Part of a small language model's weights: MLP 768 tanh GELU, learned positions.
Each number is 128 + 32 x the weight over its row's rms, rounded and kept within 0 to 255. Layers, rows and columns count from 0. Numbers have three digits each. The size before them is the row's rms in percent of the matrix's.

# layer 4 MLP up, 768x192, rms 0.161, rows 110-182, columns 0-95
106:130183109115077066122147093100173074120127124152154092150152175106084056114123144095138140132144158109152128163108116111153163142089117123054157100100083155151121106099110118161186144125144140115129093104084081156156092145113127172112126113161108145153100103138186183047096130120106130162
089:120107136097148175158122042136083108075130152127177136110126145167103081104111136156095110159107083142145174127189135135186135086170055126148117120141152077127176131136113117066162141139109152128142112151138119136104154100178119168156147156125114160121090156050191105128137108131107141139
095:079142080145127113101140131179098145130186148102142112086137093163103116144145134160114157067114178145168128172114125108132123076173184165151194079070118099158159177096120162108143127145117096153134144169087147123155109125090161155146127127134124164127182141079127157137143159168193111184
093:125082114123148141095208121088159123121112056106039196089113096097036199139136142128110078158102142117123083209104147080141131096103110153159050077179126141109129176154110100112098128129142121145114120153136155163102135114173166170084124095131140154124102103088111131104072151092167170069
102:137133119154051165083119121165135172125103137088091126146181051114151167120154097157172163051113178063142155136176104097138058144151171089064087145177142087087122175114120137142138103092092156185117138124113128127196107134167126156140113092144164173093110080049119113172125118156112146200
098:131092087143126149077109126126117140179095115140185121109101157116195189183135075136129145143197166102133128143121127180163137176116186148128124115116184106107068123117123130124088185141160149139155119046123117115104154098083134134160103160137116112115078145181131047184087122114122118115
100:127186094107119103090140150105132087032130110170146162068135160149127101186130160085081150097142092176128141091084146151120125133098166101142107151130166096130141071127128147128133086109178095072151157151123171073114123106164120110093098129113101100164186150154160098087159089147134047142
106:150154063142111181097121133085119081107152160157136137160145183149077142159139180172092149106076190092134138107100158140108126138190118082118160134114100094203145193131070095182165114119084072174103115151118124185091109114124090114113139185143126100161134114113162145124099169091157108142
103:149092086076095161105118189163131118110119065111147150134167100115129141121142128074112092177123104138160134132098128066129183049118105096107106123140118095101211126100152112117112118116106181155173094118144137108077205121127088156135063129144140160084135108093165163088115158134122108143
102:178127098105090169106144145091134147117114148097140131086133120156097137113089112171134136114147146151117180109150131137077126123093129149099105075124105110121100173099138116147080080138128081133151206071108114203108122179148089130104101068165081167076119165086123107143103115139170155068
094:100091093119038108188107094119143214178106093064163143095133137123100129107117092157115100086118157162094131150129160085085135113090143089171119114109126178098118166184115122113128171101059144120127119176108166181122138165136097128147088100172097088167130170108088143165169138086097136151
105:165123110133156151157084152121147164124141143103107107072092108128123146034094146121102135113139080162125149107121137077162144056157156042194111153115060125127091196140154132157119094135146120114103089168172136096120143143147112097148161141200171114108092113188155045127105079118129100150
105:111135152063138118181116138142073124108141145147136104119117112097090130127156084161119165143090129147150162140163079029221071189150137101148178130146115153159129176178141131135140132104165123125077189193128133109126178114083132122137150170153143081093131081115149105093171157140157140146
084:164153134097161146180174126169105115118117161147077082108164102099151086151085119160101127170146086153167127115123125051135100158147125105119172113166180115155165163224106119025119139111105116144154143161086111075142145104152148123082105124091103122129070096113158136081111102122148128105
103:110089187123143094124106150102146145152135105083127108101098099113131120154181164065159145129126147103117156120106161110111134092122172089179145114178111150096149153159107104099122164174166159144094166212103130140122099072111120122113164147132121123153088125149058127102149114112109105079
092:126087086157112095162162139130132083135068102134134124175150090112121122152087163159148072160096089116130104119095123157170145070124106118134152146153149167122125174145089225114139163110153134036119159143093169199143107094127126047091158106161122078181097128177135136125112157160151163068
101:168165102077123102094141114059104108145088161143137121140083175144105156168128159086099092132154123104109143153136109137086156127098112098171116142132101126082089087128102140134138118131101143140143141097103210087199146134076110114157203188147167115136140102170099198138140102135102109104
095:103152154113127130121094089160133132081107066116159088151112117138122182159086197174126115087111122115082146188148123132106089147132142145134146114100199193176156128109132112181128072122122095041144125155151138148172080214071123146079136117171127122184154147141116141115106105108124077138
101:140101173170134121104131094135096119164207118120129102081110140153105143080128117105165126177123135083176124137085122091153193155117185111146156132106143150144122133170106173118123179075109128134132205138166131151074135125223135112155091181197099174104150092116167025083159121113138134175
101:070181193145105172086131083106148113110116147143141113163166181148147108126161069128142143094181168058132089183140114166086100168134164137130062101118111107117102133123161129147131142161108169103160131109106136097170093176105136110103147103147116147124091097230151060136190126160190156182
092:127125121146104167054116109143127161101154093139189143055174102180086140069111107117125122119142134171187118116120084046111109154138144128085120088203139072138120150110129116140167112157179147130113117152143093136121149122126152085117097188065105131165110144127128152089154136135105136141
090:200156118069145106096142099109130116163073140151166120111079146114137157140119152143081165137109114158120121110170108175155178086153111103131150137123171058118096121135124092087173163169119122121149146094138083167104133147142147089085157177158072109141124174086111095163112156118159212099
094:117153087116148134112097130108147104199111141145117176123055123141122122166121145112116115093108095053070096061179106139136071071160129180116137125133114140132129100124119131160130118148075137143114116111075139124145160146093155130148146171172113156146154117083191096140108149148110129072
099:114099112191117146143151116124087125187061120137154108130127102123106135134122144136084106155160128116120160156115082056160096142104167143113144116131086115128182148111075168195127088119087120106149099146076122103133150120134154068060136136207179098127119142118185098107101107049104084102
103:106192159114137155149113136144153154152142142116092128140069134120090137114097112107182134142184137113141143143108163183142081154108121125128150177171183121166129113103132168150158124185095189127176137103120112196063118149175153113091163187148185136142142142074195111155106095101106153123
099:133113104107113049147146079172075155141114151133186111079110076144142126159075138157120057158103034158144125068124140129130129118089112118123086170203123152213132218078083127132146159112106105086106123110146116130171156152143091194103151192145161163106135133142182151180124106177109130153
099:143145153101109162148188167141142136109131143126191123156093079116138134158125153145158136149131120134140099168217109067120126127168134109142154083127102131156071102090182102117159104119120132128081146089175061105126136068087148120087143119122108129122096115126066110086147169127114128132
085:148136117131166119157187124145154115095161105180170185094163168132136147170093151158108179152137137092103169180124078123167159090124099138118069095119138140119114107117083147036111140092120157159171176151182136156103125105109096158101121146116113173191141118129156099050157143145148138107
101:101086117125144101107160077125115100153113148188092190089129132166158117129096136156142124106102132138115159121105089105140113075186101101152172104165099111149142146145122160176120153125128085104040141101131138131153180111070134067127112160096098102123132133123132174191135156180115120114
102:174104148142129105193171101111149113164176150107125177160114115126085142173139099087141149095163123096083135129137147081124160127153193118144134133165156111133079108131176126104123106093118157113079120137109118076115157153124072076108093121118146199121087113117143079139061161127160147140
115:144200125074188224058141145163140117127178117108112115140137099087083211067095155102116093155149100135108150085142131178112128147125105180131124137160166104127118145124127153168070146171156180126169154102153083146107115128124191171149120148137101164229155121154129029128125145115124135114
101:072193139143145138101131102081176116176146159079113067110044090158096126096127111187140083208113152114094165121113124125093092068162151144075098123107143157132118146146167087079163128165139128133099164019111156068145115130123147141107188132103100153138077019126163146111138124145156132149
105:154151121157135144138131128189156162091131145160144159121114164162143118103191154131131102120133149167170165077129163130118142163173159089113132202165195159167104097112096126121131139116128116116111086059127089180109071132165136105063099078137052112174150187110095085148157091141141145102
097:100169198116155039121156121113110166094066105091127134123107118137148166105084160117103187092102120093122138057131100136127091153161130137134107130093118139139140183102162164124107104083182143167092241123136063148098120101170105158184142133137118110132138093144064063100105079172139182134
097:131109102114073136112118107141082109093156234169148117168124164074133177138186165142068084053108115173106166124113167073112125107117171155079088147081157153116131141171110172174124098135130100146125160117107084170096168111107137177175081097130087214146126184127155112095148129120118173092
098:161129172157088203187202080138149140147146148106135129148171136139079083141086141142138134188109166039098189116134184157141205103149174117179103136152180132096119112072110106120126156159105136119131084084125124124140184117144111133159079155155102122149133122056101069158163091127118110136
088:110104129124118109081163150098142054101109188142110091144114099167161088155143128175135142225143105158129089152095170095143152186127179133162155115181118098176102126135152139102064128149093127138128147180142089104185080155147134129103130101133067182098087098150159096131150097110161146142
099:133083146130116189109142111181116097110099119149139148077178107141116157105130118128130157144109099109126172084079164144177095138114120120179186120133156090173104094178183146082128142085054135091137155126146161107104173151177125111179215160156125173089138098167084114118087138125089172139
098:123131150126141125062154179104075105143117200092126069074125154114123081221150127158088113173117160103117071072116158131130137178073143178102134143133147074161109151084076108151112134109149162165123114082162164093148173143113129158098117133123148076135121130184073170100163111142141169138
094:124081100152093182133139141157131095121120133124159110125127153128121179084120118170154083168185095152120151134119102131129098134170091127131095102082107141124149135092108087110122111088159106154134120141133124109093129108150129089094136083106104205135085158154154174107142129111136108159
091:099164146132141143113139094175183110187174140093151141114155158118122206064125102107121119151174089126096145121168122136128080146139154098124127136157155136114063135118145125120064193111125135085162127149178103144167128126124184160166156148128063173119162154090139120077120090073133098142
103:130123071114193131167139115093114134146090173073099135074174136120127140135089171073155103102180123094160159086078119081135125111124174147156144112137157121116106136147174145190097123081053152125112167115138129183042144156170143118138156189088077135163106138142110114157116127080122146135
087:147109111134108186125060128176097062126054119097145121109116158138149123094141138143209125198147145234063122158132155155126185166154135105148120077142105122158159159109182170150104091178101134081118103119106087159117083072164140085096092132193101117176100143117128149188131122159120095089
098:145151177185104161103175084148124202090145121159128118127133182139083151113164146145143114102134147022071083114094093142166148106103119126131108168108140210128135116134098121131146166108176139157112112124113101063187130131110121130108119125104047162122165077165122172133136132137112145133
105:123115203157076162090113152103119123116132120080195105132133139185167057123179181105131078114098106117157135154133151139099117115153103096095107058143161190072196093146093101086143167148123126146162059093148149065093140150113120125088073149106115218188139092072141103097214078186097131106
106:136137111115042138126152098141164099095190126135158134178111133199095157107106147128146145157170131058147074124139165125154165092140068086063108114124099152176125134164070131166190124135149151122113115107050112146130083185122135234161111110067133127150198165093123139143157100139156089138
095:169116162131113155121147086195089135107124064096137127159159145101090121172080138128148230175121084171095127086126114100126110152111157097136080089097202116084173105102123160107100177133139080096135091118121131151125199124121157119126119158122116122148143095110140175118089088136136087157
099:080139138145199074131134125133081120067112064115150094111127097151101165165128136110159108124120090117172165114124139067132124124106124204124145156125096133068120155156087149198170168082155128100081118149160130179161083095139117160111111113155073126123118091133118136050144098120133088110
092:138125064132135062131146136111077067163130123121126168083125122121174132119141183170110169136058143064135119128176078081098116213145114135152131156098137092133163135142140079131150119058162159132161080150178132137150126108161126091123180092175142098101130114134062129164065096157161118125
093:077111123111151050120143168064129139157130110138144121129084112095160146142179212120193145080112094136153099154059131115149084168150144110143128161105158096113164151159123130104153136124192158161138099077122124145108132097134059187145185103123052153136170162090120069086154135151132116077
098:124137143141108092204093080118128097111045143164101159084154167112116134142104137139093113132126143139156126126134126186124144114089102109168079130143209124066146080166149148115192079114152159106122101143075095148142165181089115084094083118154114144175111149186160174204119135069197139134
099:137088140086183133090153095093144119127134144115181094096098124113112126145112122113095112116143134059065170109058079146108136112130129055110098128141156100130207064120170100133139137088142125140170079121096161141070169081160156123169091117110094106100197146177112116129158092110166081145
094:222123120120111120033106140113123116157151110131105130128088083159065151111150126150098099148160162118159085179123151128164080146130102102156086204094117157119092109137166108135167092120072138151080125180171160133125107095121146166101167052117146158142136200128153124139120100084130128168
106:112131183131071117129124159138149142200058095097096176045148145127150162165073142186146136133183101119131079145175157090170109107134194196137119060173113149109066166152147173096124078141115141115110152122096095135151158187121172151075131111083142072094156144131115145114114136140127130112
106:165154128135126110117116127192155095106142110115127112089126108149118113170109152106124066161105151135107124120152093115142157145173094103163071145084076174183139142150152113175156119080098157142166104103144199126162109132078130141117148156137094184151101171124162168105113126128101146150
083:132105100119135147134181130092106165113152106140125109101141131154112124179094169115136112120093143093189167141154081150101146142136030163133169148182108121153181075128151189151155130102058082154147065094143121155096151143095120104112093181128150133116130116164064181154141119099114095156
107:102160106205072103126149133118144153105101115124168121102125114133099154109100155145110138095102156140135154157171172144099163131220232158063155129090178160102139179201080071118145115158107129128164095102127127117110079085133102114149127118169135191115081154181114088156164121159114098114
097:144073087224153120124180134109132187167111115081102141117121169145145160148081162132124095057099111165086164143149111144094110083085110123152092131095148073137134164092097110120169079072116118150165082093149125062118090056114119155182118178178156154086098131100068159114084143176138105098
107:153158131091078114152128131133127163155144074164209146141114138138180141118085094080135090114080090184144115137107128070125099144098149170186054179138076175171092101123158126128163152097137173119119118110127138160110082155172134099103140158110080106097146076147155116124101177135160150099
101:142131107151163112147151060118180163116160111087122157164088122110071131134162114168122165125118077092051074218138158127074084159073156115118077113103120175087106105155100110129143129154112108127123089145125131181140114134155154203115108142129174075173088091098163075156128040140111139083
096:124148121133131134127161106172130151092076128162103142130145098140084146126127165057121146123114127127141078109120171148100150176071125141151149106108180136141111144139156153080110127100219140176109123143135132152090108146060076200153127145051162122136079175124093123107085153144128194112
104:083102132173133115123105122152154118161152141145123136110081110111159195138155162185147160188126143163091083095186144106132129165101082112168087143115139164140102107162050189134155164161141131094097112157116161140166087099144122122180110110151111093115085114110182080172119123162105125080
094:129140095122150162132132123110052074100165146161169128129094158103094132096112154071089131163095104141148082092112162131137096123133159113152171123117114158102074113166140145104134090081149133154142142103104141127087097177166167134087139128182215187115146149123142046126165081103105135168
099:132131135138108110103120168161118057181095148146148135106076108217146188162147141125140095103114107125096153087171114116111142154134113116177153104156130154170078073161127162132184118050144099117116184105154149148107086094124133091129129139176102068088122119153133117111078108159116089160
112:132109132105121178055131196091136115133091113139088108137114126153113112105137099192084106181073123106167108120156152070128066090131114087089087077154116123098083112101173117139160180119123190080126060180185128095138115131156119077105054110124130173154099134107166137138191099145088107123
093:092071126098158145118187158161130074171225148125081103164153091128104123127121118147146164198120181118131151095162113157091136085134145154112093133116083083105114167148140132096141157109155179184166095154145103119069146134151125103121161176118125163117059117168104069142143038084099134153
097:108108164103088141105152126160067133164134146121167160070185172099149172135133145121131164104117141112067148114124114135083125145189165116107052090108147119132114163155110140141147124111120141156125087125072118125113114086133101181078149164136121112116096208177087161165135078130109159181
095:168054156180127104102153115112147148122147126146090108181145123076132138078184129092063123113170108086143154099114132198198078134159110149094157102104159116122149157154152138097163127154069069154132129158176182183151128173078120164113148156193122103148143108114141130111079165112051122090
101:105115159180078116116139161097210098045129140165128100114099101085157137087102185139101129083149153118175094102134100118105153106095125100116141156118144185132133146094170133084128090122154104179139106105145151137059100165085108130118192118127115115148128125153122122127159109114109168209
095:162062135137160170131106072114078055112135119140078117123096113124141130184111133151118077150141071089164130082145091155093114163080099119068112100140044121151185144152121119105126176104087147141105124132167131107152130038119173107152160089147129139167115121147173134104121128121096160125
106:152101140159113106109126125219087093094126180106062107175134155101183108099165122148114150098099124163169164127054129140117092109141135155156087185140128132098106076103150144163180106120138101125134169172188111161110082198150114120167102134146050100139126117140114104134095190160148065145
083:164111155107119168198174102159153119133105148078166119114122170127102180121135189126130129166117145158134103169157095126141133125042108140112119115132105135063121159136179103107196086155134112139040122115153157178142204168118126146120096189084109092085127111126182072102108135141111112154
103:166104121114140095145154134097147087145110103169191182127130155132111117079095087127150093120045084184082128101094104102141098100131151158180071150109152167139187073133125136127135133088146146113176113089083150190200116183157147133119165117171142158185188119106101082152104098183121157127
# layer 4 MLP down (transposed), 768x192, rms 0.162, rows 110-181, columns 0-95
103:082158130122134128196175140151187128099164119094179115170159146201117142114087127168141186097135073119105059092125132144102199158123078160173162145105101132191090094133074106132113146123102133070156111173126124133128169112136092168099155159063073090128142109172101100130176121115182145108
083:151130102072131172118133153105081144154081096152110149079158144129206160125157160161111118114100062095111112076116114167106097101110136140142199105145144100134109114052134185121088194181077159132102148173124076131133113146102133086090111087152191080101135107125141099154111105112145140131
093:174108096076135083113142108136150150113074182153125109109124165133095141071111114142138188148133167116100167116120147094147128193138105113125053143178105149184094104171182139160143131185146134135164148122159122098097157060153146074193182090129137172136138113135140115110091073099116138138
093:150142114144153147192077088097099140101104159125092180085163162109138134164116125091139116133134050177153144175103104122162138079106101131156139151081150138160106077212130104076096079098100143121067168146127163153112125108102122119183149065138171053116136151209141114140113121146085149153
099:081085206124199102105113157124141066076185104133121057139134113106157143126158120157111184152109145116151151153143117110138150135100087146110060173170076143093176092152154150111136116131115208089174147112167171162122067215139142111118120164098134155161132127092134116111117091152089076069
095:140103110114140140152119204090123185158150104120103120171128134191112103125120077154158136124138136168143098082109160188023161179105073171142154129155129094119093146148116179116084203160118144174125111154091136128144140100107129137100134083091138127103187132118099050161118064128083122102
101:075095094082151123165093194166141116136155148100145095142084154165159064126131065105049130171113155099113118132142113158125155056137117142138148070125123103073157122156081163142168132132096077130119151188075118143120109132107184136158133165100159128117138115142070162151092123122120153136
104:144150128137173157166173138154186124081100171145170148128139096185153139073097129102161043148138121148097133087099098148109141073129148074101105185167085153067174154116140148122122149086145132132151136145189128114115143189134067077104176096053100144108102106091161132092143112128112089120
087:130080116129107125061064206137107126107085081129025114132147146105130070157160126082107133124106074118121115108141120075136107124128115164125111142139098092126165145085177160123167188121130174134146114092131154148120157060121147134140109130139129156130136051114094114089141106129059135181
091:109163127095153164167134152170113061095099107076073110081138107136145119120106115098116050117142138102194071145185066114140197139143122133115116162136140107186172108134161078123121140070174141091162113142138123144150131127173119149078143131121108101172107151080125000141139109118096082137
102:140179121145118151116081133100122119108151136122097143182114100152125059168153119185115083082122093089156087162196093155177126104168169182148085148063165061162119139190119170165125171151083110129075055145146108129131135120137133168103141113142126088154139161094131167176134111098154183140
103:114105181107126119110168154112164141177120185137062065140181122099156112183133156142118158176087127141166080120178162068107051181148156171122163142100132150122128117069122163121140116103188116091143148048102142127135186142139135163119122136113104167157118129200162153088128137097175165146
105:071141147126105089053086117097158200122126106134095171110167131084117146070136191141108095101108085127192189121082172124081164171141145134133091127111105090164124088148153138113161125071130161072100155092145089147112125131103155116144092066119105126139128148126167169114117117182145128140
086:137162130077128154070065086142160166131159128146123160131129150144104083114108141068147133135158106178093142062094155062103172143135163139130112115169094139140171157082128128180131114090062169107094099198114156160104090093098101102148080121097160111100152101079158180164135090094152125127
107:151128127160081129085093084163128176162187114108136172134155131080106175171116130213141124097155092148141190099147120108103111177116111132112097118167089103155146106167125153121088147110177106120126163148088171127184138103157125129075151131117154117045134091109138162126151107119142104143
100:142116123175099116138124164120162095120148140080120078118071173158100117144157122138139154151109144122121108052127123122167101183115061188144161138116102100080079108137124093134126151116123133129183112200132098088128108124112140117134139114134165170097229148078059204099154144109141121131
100:146114186111121182161168098178126145111160084167083162143150146099170143106045134128068179149093182132098110120140126164111140118156134144085094144111097122096119121127106091110188136151142151099132079089166143078128116172098084160132079146134118111108118152161112147161153101139121159181
102:153173144121089129127177158135111156122139129081141177099098119154089115128098109121119159141131139168076114122148094146118135139101153129114113107149104126113103125100108138126116212170122207128092146130087073168121098108118156133227113101126204171175206070119127020098114115096116134143
094:079125140070122161162127135105078098131187112057109120090084141131168104122116118124176084125158144123159075108129186117114203085194087129132130143154154119135094089123118042104126143148099107174143151150158116125121139147141130163129090111121159152146147136132132065116145094132207125150
100:131096161138170150147080127126134211063112120109135114179140129151157075100077176139128111156109090160172191109138140098179110131091140112085147105162171122165108117156123113153112118144028125152135150171123121127110181090066129122066146134152145096184179139103095155151082129147071126155
099:097066118100073210116080067139110161175182125156035118109111101085131119099116133112109154148143140199110102163113134115123113092115149096141128075082130080150142101087135157160125123108185133083120137146053129134082139156132135090150121110118113184096060145100130145112193150113109145146
087:094148108147139161101132117134096107149130118105114091177128075104127078149085072106140114089125153111139124071125110120141160209135093190148153144155108156132120142110102130141164127085105146162085119167111178148092046121135142156060096086156130144107124152101130192219104133113087094076
095:085117091143166132140190169110127152115107147141131097144150110098120121125143079110095055112088143074157128127116146146137103080129126104108155131123082182098109139140164155073091158188169135163132093209123135129185144111168072150132158118126138160078148086120099128153123110180045119134
095:099149068122144107149099080125113213046100197107102101171164137069090153132101089137095134081167079047172166093138168125095112067113112165094141160211127090145104100108131157142077090128101100143134176100112133144128141147124151150142131121104130100124139186115094146131093070116169080101
102:111057158139094149032121088144148161099132172094138109117130122139136115079165116115093128138111121102142131151176139106041166103085111123138133145064154140090127219114111159102107161164134109130077166180214071088150089135115132109139152071107097103124117097142064132111173162133127105114
102:120214191062148149138130122134138136145206152142205098141132149154144151129075125137103114113163083137094137123106106144116107172139122128123158173136113127156087169155098115046170154141171140144145153133140115111185152087211175124128155103146139098113108134114145090098096141054082136140
105:153145147135169163094172163148122059127170163098140175090200156109167129130103097199197144081095087100178143178139144145087161096155096145136089138078167113110102078172209097159109151114160173149120115167168132124091189110085116134173118093099189203120114134140105138119088157155118105108
088:084086123057072162110117152092100094142114139138144138159123162146181115133117099122087045095115117073117105113127051085127093110078086160146159133127126165148121159160072117084123170142166102112126085077103178091127126144130156138160089133150120121101140107132154093102137135170140055129
103:108107182135106151059135093134120147118154115124148090109147194170052190104137149070112124072151155199144171134106215140149072159121150120121110115152173139129111165079142111082140116127179106028133093156133111137126104175124194127104088152122133132154106169124108157141151123207080073126
094:123081185119151122119117106093055149193180100142104110126094152128127168155131173101115119134131083170150146157109140087124163185139130110192096087080147145183177133200173157109112072121157118057137140072119162103126106137103147084124112138142138150108114129097133158096112115142159154168
099:132119107109132153113115073126133138152133117109098116175099110148151106125085134155108097148178144135166134134079130086138141156132079133062161134106101125111125139095160069123088143148099150095087100255126125074096134092132107166129110161133045144083132116115184138127153188107149075144
107:136149122100120164183141116167093202116098122175070108159105114160161066162184119106106133125103137135039084120142141161098054147078105138104138112130162115134112122109181146126131134143095099136130138147159075121145133111116177186134152143132131111093180139164203206148082115122131133136
098:090120072074088144173154148190149121116130162114151144174140172101142126138158118106117087141111126132171153117143193112162129136120114107118181169102155141127090129115102138066162143138207156119110188125147075111169142139155148063095185167158127158173094172175136107139160100152124108146
105:020116170131143098110141148117120107135075077104096134156087191147088126140061117131155100135141168106143137116105120169070132120141104105173114129121166137160130163164105140129098115143151115163042149090159146138086124125135160136112126125099169107144155093159140142059084166197128121114
095:115158178162112088135129138168126160100130144169123113170127133085178145170158144106098085170117121087104111147131137127125149125116130102090172134116152107080124155141135164125125172173158071128113156137113127099155060114195201159125170131200078118093083125141156145085134089040145123116
100:120132118098191088075157153106125095088174136140158049111079147160117105127128130156066123093165088143136104109162102128106081115115116147117154161125131121154102094148138109113095144135131175151140154206091171103111136177116130141140101134121164118125117194180189132159182118091110179073
097:176120145130159195119140140074105150123147119082087162172147127119141192096109118107119108134144136112131102130150085058136126184142120129136110132134131096120132158090188116097121140093141140150092099142165144140175186140093126135087030163099107152106140057141150223119103142112119143117
101:092176139131126164140066102182164123151119155140131107118194115170082148147124139109136155173136206192175135113120159103094152155157146145182069117205106047148141153105111163120180125107131035136101134207085141140163090102105175122132101158143122123120105149131071106146178072116122120110
092:111111095084145110103128254061128144096063125114180136166121134178149129116127124119113150106117128130109138145145134175088103174088097142117161181148115141150088109141098109156072148149085135091133042149157130160142153161161207120139164167105129119083106085145113107094143126078129135135
099:113120101138115138109159122156094135163099131149097112117115106127130157166134143163140088145127182110150000131141076209136121113127167160090143136108113119153128133096069149131073106132126164110107118097077132111194153136078158114138139119113120112178084133112102180186057129139172104128
101:087147104147071134165109156094110081077123125156103136092122118110128067172122095133130159121139154137134073126109106136102140132105115099157121136102111095121174118071113122135131078155127096145058077182084138098100097160172148133112096039174133085088105113165087143143156091178147131101
105:171164131096134086188089143124079066137078163114174115110108156126090124134149118160129125119117159093095077138147110152091161165139139158095065100153125088145156060111142120156094149154109145131095089100139137173135117086113127164120117121090183093137100103076124113121154148128130075099
094:133142120132155196136104104165130205126218153111122132160102136090123099097130124095067120069158167117143097091197149090149088093156175141100112131156147179110095098108086070091112140077148077145119154114176129177123070167078151127168156141081134144068119108165209120085085106086172117157
103:105048133118173107114118111122151060151136094147152145114119118109091106116141132072131178139089140116144169127187122150099122083170167100184168146102111119169134102114066087077171070080176170135119109148099078147099082159107110164089161051173134183111141179139112208157100099140118115100
116:165119101181155100152082120083123099131114146115096081093105170162124121108161120105112055157167092105138144091127163127146114121153119117102089130113170110147158126096155175130086143145142154172096139151121126116100113095109146104119068138140191150175166179053133193118176148219165128142
098:143136117119135115143140114139153117161102129116137092126167088093089138192122111124071150088046182141131159172086133118124052133095099010115124139124124144131179141112159151135110125129114105143189120071073072085173122111111138134130096151168161183175118132202124245127107140159156123159
095:154074152145107195111078165045145147105116135160156140157096149136143147118074170124152112122102149125110143116099114141136120173168126093094122171143130109156092157168124048116143144138150108131070152140132147119135103112108105109119124083120070088123154079130138187089061107133147103143
098:135173130127129111126158126135092125174129116152066127161116049074116132100117131137173123091163128117162181141098101091146131129169128047171104149143123133157189059100108149147162078124091122166159168137110182085127139076094125082109168118092179146149165147136098142134165146204120132149
100:128192174167186122142136120112110138217150152144156185162139101112102137093108123130062158151138140146128108166131180162147127149147202090128155157125126139090052118110135081097167170127148126107099093163105075141105140153163130136115161165203140124094083074126146139122183151164105091071
100:109108106130074201135108152123167162121147107149151138117126108128118104076092124102101053061130131173158158074120139161071157125162130143068142066118114093178076137141111130090108104105215092157143149105127176140042113103149152149074141101128116150158113106158085089145092182150124104183
099:155169135124094153146082162089178162145062117133157161155178126121122124193092084129139108170062112125180108152127102142161091163170127126117057207136138097143138092119132151155082148100105145203137129158093064127133110123117113158154148098144149205146128125121166217116132156110137099180
094:143092094157126077112161050089156129154111155104106080144137131108075163118145116142155081065157045125146097154158158164135113137129133160134091081148137132124075112110145105160135115072122066104143142000146105100157126140111097131134138114168142170122160098113136032103104137110087122091
094:131129124150149085183135179160118103165091153103139128131106120150177124162143150137123174120143112111216157145097167194132165140216155095127133141103092085115135124135125073155111111137144155160126140201138123103104130118126100164136148118176049115117127118148113083150062143131168111170
102:184138121191129145120142157121230124186140128151124099167092106170097155073085060129117067101082152157121153121138103091161127113123157116185150104063118138113063110168130171108078090155087130115139117177205085166082102116163114091121071142136149121153167074087156138068128123115132122161
107:118158148082175125177153141145219110130128151180111115118069146139127149150165131121116089145084184134155071115117090197130139180144161110114182096189061107157138109093166132140116140160111100083125129168138120088201121147173147154112095085144050136137088091101150191154135129117117134044
077:193099129124099208111094115185136104075102155168085119220095177129178152082131130077065092053139111143117144132118118050110193129159168186179096089120130116143158107165131119114123148128172162130099140174134175111128154160128123117152088098174117118157121108122131194066090107144132108131
106:086187134110122153132115090101111128131151074097109158184139059111127106146049163148105185058134080137082187118179124147132107134115135159095068152147132114103185160156145132158167136099135186180104184122092170094094114146108165126110128119127129189126111120122118085077145143153166147147
098:065137128138140122147119151127127180168131084158130104159111094101075134121117140134162183089161139136070146092099122127149182134140160134121132171166146165088153094112112164107169120130149098128076130132134125093119158112201178101066104175148134141127086149165184135071130119134072168186
108:122111107113139170123175114100126114168115152102159122092122111154221118191177132125073103098109157175152177136149091149079127149140125134145148142126127161110159194120180086142088157117148074067134130144120152103157121155026113154054116135136114138129102083141119188155136130131129110155
103:176131135167135071153106147151151163157093127141131076147133105158103129130104131144139112123154202200145214103142124160085116135168157088134128135142119095132109139143145159150193130108123148121182151110143031195115092092113195166138113088192143181130073132072132156115131170138123096139
106:132137166137150102157101131124141118097115138131100180132113119149073178127090121048102222097153110105058105097094186112161118064070120117162148126144099143093085127127131121088118096155115180112091159111159118121113126140126064141112143163045182083091156143130122147126092136159230200109
105:081102124179119142129147151106062097071103086129225098115120121168193202116136139137117098102096117135151137083108142124107110119093135105191150129132199136138113120109162110120142122133087166122159103204077154086148155162144143163123092127154124095203083210157098107123169123178077114152
089:125164060158131120187209156160100159151121133140173131092136176048100141152081147168136123087144065046147054160131103183156130086138080174136119136135102128081111123130094187100095126143150114155138140025178098129113107104155142130109144105115117128063118144113173118126087082126118130128
102:133129110105103119163110129067135168078108188103116126191134153145143085119098093138141104141180119125130102110089103093151066155087110143067123086184128098127115166171107162057087068100166088138159147144106127142146095147164105100074159120148102092105151122140175070162147145037166116103
098:166123153153090072126113120089108078099133127218047072101114096133113119130106094124110092167145115138129107148140144144147108106159130181095102115162120106182091129103155117114139112134084165126149106195096128152135084055125137093140126119111126163130149119094156000111126131177152132135
092:103124142125135152160130116073100102104088166170121110103101121123100107110153109134175159110125162138057100194140143141092158161141142121093180143134078173118081120143126117126122240135128161079116123227076151164115082157123125167152108179172114109105202093126123116120109094150098117158
102:155146196145134087148084129148084130152155135113075113109194132184165163112080102119122188097119160089112128123119098144134069119099163150097104144178158168130126148111120178057185201147141137066132201124158153167133122205142056092096094141108154046157070157099159104144130121150119142141
092:163163128115137170157115173111129138157117112089118170113127096170120142157121170076131099116097124106088100102107151037216171168116189167100104074132098113059146111152130154105104128111129154123117091089132136102118091094177120127103128099083144177172129117144113083084124132131163162112
106:128147112119129115126069147131179089149111104058132181135152115105130188121024174083106180112138115066082143160112128087094178164149105147114105162121143137108128152090117106170162129084123182135112156078122135101170122138140155099145150073139115180169118116147080172085179084147152135182
093:135113082089079123160090132108141148131127158148114111118121153131122109139125121104166161129099121224121134070172116105114153125080148114149114128167124154163162145097123122173171135096110188135134168229107105096080154084134124154148113153140082150145142093098118089092125081107052168102
101:179085102180123139094154114165167170091092112114146154095127107148168102129055115109084160146117110169131170167126090146165097092130070160086058159051147107127148112089206108153108148098193134116097150161115194077162165080139126126113084091145085133101120107127148131109103106114174094119
080:078155114092114135104135134187107152143111149147129152164104109126127151114168095170096099086076123089060170127082098147057100147114069185132142130130183157135138120079109145145114086143149095142118063175099139118132085139153145132125153118179124134159126120152092149123093089118129122146